Part of a small language model's weights.
Training: a variant of Muon for these matrices, 8589 steps.
Each number is 128 + 32 x the weight over its row's rms, rounded and kept within 0 to 255. Layers, rows and columns count from 0. Numbers have three digits each. The size before them is the row's rms in percent of the matrix's.

# layer 5 MLP down, 128x320, rms 0.302, rows 0-127, columns 96-127
094:131134198158171090076098108102155145153061144091118161210072140178177136144217093120151159073093
097:114107199160105112125191158155130101148157141160135160124125150137112125184090114147168147131170
100:101139155133113138207101155111162121107147150133083074146143118187125184128130152135116099122121
091:126086149128096129156137160123128102112148142109086144089125115114115140159116104130086143168118
089:094155166130175126153123194087163113108116091095088151137178142132148171157146126140123118146084
097:116114155113132131079121121128088176122184151117137173142101102139090080116163111111106109130109
098:152123164076132103184108157132088089163129182084071108126152104098132126068039115123099075105099
112:138108181125106174081137153090134120141087146118184186181157120119066139069118070109134106089152
087:145198145190114127182077166126152185116134122166146155104136075112152086092155131128106171123097
101:108168136131089166122177173123136156094140176170191133197064148078083156097107160149091136158056
107:153200104141160167184097157114140157076082086158114120145140145113106160125129088146077160139080
097:112094064174034106140166120137151086164118119143117121109106168127136149134094116071105166169076
097:155127140162062133090174182189129168107119096182083176090112093140167099095142140111077177081171
104:126130087156136124108142087125120099118130130176124157147108093181123132129136088122150143047166
102:107118150071112109196160108134146181063092093161093125030150116060137104113068097164168102145139
087:163127114092115101142189102105155141135116122136134152150097169138111126094069130137129144104086
103:195100119089103130105083155159153069115134146133162125149150175142118139157112108138098194095092
095:110157068133119109078145059149193146154169082119101100136073029150147106096121103135078164105079
101:170148117108105135178094113122122079108105130123164115174172161147132123107129115115143119172117
087:178131158158122114116077185086107135164130135129120098065116091111093161094126055098053119151176
094:122163125077110142124139162119102078109102139032099120147136115128154113092134105120097133126139
104:112149111092149068144159154068117133087122110101085190097134105100078138144157165113149140162085
104:180131129082165095132151126123150176183143167169156100155113130067179150120140121144159208103124
095:124127116126183075111104162131064109136089097101091178156057119151095136175112133158151103099090
101:103138115143140159120125120144145125174128125116100136123112136143158147131122129141175092086113
102:110111139132095089172168147133134133157124115150128116166172076166140119133148112125139160160147
097:118203167128190124121113099131133217114098151137106108143137188106083084119181130158109104134072
095:153148157056097137129187102084154147106138133123123135085159142112186170128139149115165132123089
099:175138123117138161161095074120113147182030155156124164164141127084120105120101143169103145145149
096:070126158109132111137185116133161082118095168188146091106182120080105106140111155125125110142076
103:055136144154128054104154132083126159086141154101126105126178138101118136079116108154111119162113
103:108110197091069136152135156121116174126178148183168091063145143061090142083154152116112129115177
098:114106134099106144126136190116137152114076148093121078100142158167113154177124181116115125090178
105:137155080152134167110132054144064163218119151111103150188109136143152101078099112074115127133118
110:120177150086141163127161114129138138130068148161165103103128096140128118159088130104169147121105
099:125099136139092140093087102164135127105128151131141172158132119147058096122138119137133093114115
107:095113120109173127117059152130112165086176123197136154120072115099109147090133108094144186136149
088:141136067140067139108101094153184185096146142073168137094162144151181117171093101138156136111158
116:136070145117093085146183174069133089126122111106131182103129139162123198189124082080132108119151
089:155120117140138111121109132178132138173084152086127178131097076188137083140120142084127116135132
091:188157139128110103175164156148107167119154132106143022142067139107108097098096177113130100101160
100:186157158142067171085135122120169103143185061100158173161129147128093108109105117140161112042143
086:126134149115084207090183139127184203125138142086152119096029137104129195086048090148119135149126
096:189141099162079084069106120094142139135062141167120119066110130125133111157126145151117164096180
094:130109166146059153157105111109150200117113094092145115056141178119098101082110115120145106142160
105:081096056148140098128150127178119193171114103078172112141128142182129059148101080192162115120108
102:122107130138108100137144129135141098094137144095168123108088111098131149109086139116140116066125
097:128119135121127140090141116159134145103142124114163140115118125110119081137150066150127129103090
099:088087131085132145114160132085093148124107163215083176117132129158161085154164026127144120101077
099:121188102129099198092099114146119169093126174075206111162150079131144123087134116154133141115123
102:113207161149190099116119132118104174100144120117156140138149048197106109110131105147164122142093
087:119115137150152135164114136166132120154110137157128100070174140123164121134161101111158101145123
104:135140090123118132109129088159073159140177144119137141113090147122174093138188128146094103103151
102:120082112152079101083162146158071165110138115150127052084150138152106096166132146088158122086143
097:081115098098099155157105076172118156123148111117056131165159127126115144124121154110072090119150
098:079143088122163112091091127152128147145173136152128090158123123082112121152112099134148183087125
111:150144102129134180144219110085120171140128095174153099163206121124118145109104085090164153136129
096:141114188091134143101157099152103165133083080172099167124114085107085152119169128124092173176101
108:132160114168130121101142144141127142139093127136111145124122106062141099132120117066177096170146
108:160086183096130073155151092160121154135141158117120124126122115146148167129146133114109185136127
091:162099093055082075107158142128093115151143183099140149117114157133175169096138119152161134133140
094:196131096182144153117144153114104108103172159125090111139118102103222144141130095108120149068108
098:105114156137138177147183132151165134099133087115118099139171147055160154176169147148112134150140
105:135149133170086134166131147153150094162124135105156093176133164111134111108175162089121141103074
128:178165100159199177146162118159133137135073132155127098143162119098137114209119194188092125134141
096:141061138106090146085161152132090154125171099109112098086107132123156145137132125114113175105139
097:192104126136129174127176149087069157140149149161120171116167106123127110088144169079127111146103
094:180123095154151117102165110124140136157104083102142084083168170111192116137192138129091134185118
105:193114137104108107111138164122092096117152166179132103122131065145184100110140132117168136155069
089:114167134191131149148094132086154152130136128113123098102131224157136081119097123113148170164121
093:156085131121108105141137126065253124101105109125142114113081142074147150120123137133125157176055
096:114187113113155113166119105145162084190144147147160115143150159098151089118164139108113165123102
096:110030108119129139100172134097090108143205103145145155157143104153122152132132133130149148166188
096:130135109096155084173094119168178119167134094131142147118118186104139113047104100097145151090158
113:112125132113171138142129090117132128093138159165111162112162140106090111135133123103194149129137
100:144151153136162106111125113103151066111119155140171115159065094077042110120107157145155120093066
106:133090154137118111141116087078126145146116105136142062150153123158173130137139100133055127120130
091:186105171119109098102067122113150151150131082117080069180098166115151141135200114132114066129102
122:189163148110082121170101062167201157200082141099145142111150101100107122196174189106151137123110
096:132118138103110105107141176107147076107083102137097131102139107080120162119134136125108125083091
099:142088194159125115098156167139116155170170115121090133135140098121152113124181062123085095092140
094:126182101184185097178146176150124116132195126135151124143137087200131110166154096137106122069126
085:160128111020081086105154156104176105126093134144188139109115096180108119099069127099082144179091
101:153127161119100159144148133135098139124128101145171121108104156110206142184113107116125108159137
092:184050126095165142116090065132092132096145145110193107206137113183090112117118069104156135106108
092:059110098132127127048176086076101084108142159139128144097097235161076144127160131107150125112160
095:113140195170108135095160122151090094118142070133134123094148152155157136141090076103135124181135
114:106092151093141102171108145133091058146165121075129117130101156136149163074103132074092080083162
095:118133117136042084170137172109130097116105130132094107159072160156133137103108220075119119160154
106:105158174104077142105129135087147074135099185133114144155101081094169111110153117104134200137122
095:152127113155221143110205146101105128169165090154125142174080101107122134147070142165170201110139
095:142147098126142064122181123119176126146134189123128128122067159074151106115126165118127112034085
104:128078055131055102119156130122187146127203104184075185134153131127078150092076146132092129114084
094:096108176155153122166120141078167156112124173070093160098148132140146160092084050142082157169175
101:074133082159087117149115081106099120097103148165071074156181121132118115078102154102157111134090
093:125193153108109160081091131110177104097099192124026141209163113142154122135170135093140137147125
099:077105070101154119150102097176129114170086143111171057117109121110159111107193083120146126134105
097:121153176098108133161146123063182133095126116105102119134153162227183154115141118092120137188192
124:132120124168133191119068165196114104085056142129099117120163136129114133166067197159119124131090
105:078080104156139124084139130122131102195174149132154162208077177101081160115152146127144186113101
088:133155069151138126133189114116140107130114162137111151183119111143161099154104115126132099144141
091:147106083167125148177119052156102177140166152148124179138187125129164124152153090129121116183120
090:165115115210164125116138145110146147131145078112119059117165082122133178127166190091118138158102
105:135128105164155117114102142130108139084116170091146154093125088093075143188127129124105187111091
106:065142152100148115119151144169100111118141069143098064130169149141102124164159056140086177191086
117:136128106145188122222133136151129155131148163206096111130093105132076090128154120188133140164090
096:133123180123163161127117123099167140158148077151177139124160125078160155072117106148132169087081
092:175134185160139084094158105167107125070171083177174140103126151126161102131144114148099167143091
099:113149075088157223145120134113088060182122122080141126127133145169081132144129133114123176123157
110:151155153134183104059073129113131175110123124099154132147119178142105134102072115137129174121102
093:111163146145102148088088081141171093111062130103091176106152175150108096052153167142098116118096
115:106095144098174042146213133125113130121121108176071124080105145150095146145069104117049129128170
121:164115131101068148153097104156181142096159162085134193090114138109108073123080097172105119092172
091:153129141100146107110147141139127091135200123119145155150177141130180142135144052170182097167086
136:067100199087125102134161155098087072130156130103109149117142108153129204132163119083120144108123
099:125132142137178101071088189135054203122093115137176123113184164131117140157167145117140162055123
093:109100130163186122133081189111061138140135158111133083113149094090116142167162173120091146115134
095:143118195133132149135110081148145117128151167105090119124178068203130122132068177126069105155141
100:123127122134147105112159145105121136164133131139035084143171161135138136125109136128164145135092
105:140114120067141122111122188162133146120125103061154134171123129096140099165166128133149139121111
103:158104228120101144076144142115199197099084087108140199105135121146163153141137084135086133120145
102:158150114115097134142129132130096110149128088116153099078121120203136104112069174135147175132124
093:039171117079062157133111090134151140086126155136144147098099049106178145142191118092133127104128
096:143158125102098189103120154111107171170112126088114123132122133097166120149106151085130177069101
106:155127143143101138087084094142114137143118166129142134129109183099059111135120083113103099088188
101:080094192125106126086159125183162066162167133090109103098109185152133142058129121123113123148118
094:118118189096132149119133139167125096130106160161131121161170152119071132133085041088134173110096
100:148144144123121161166125146120146168142066132122119123198199141117128176083126155091176191114118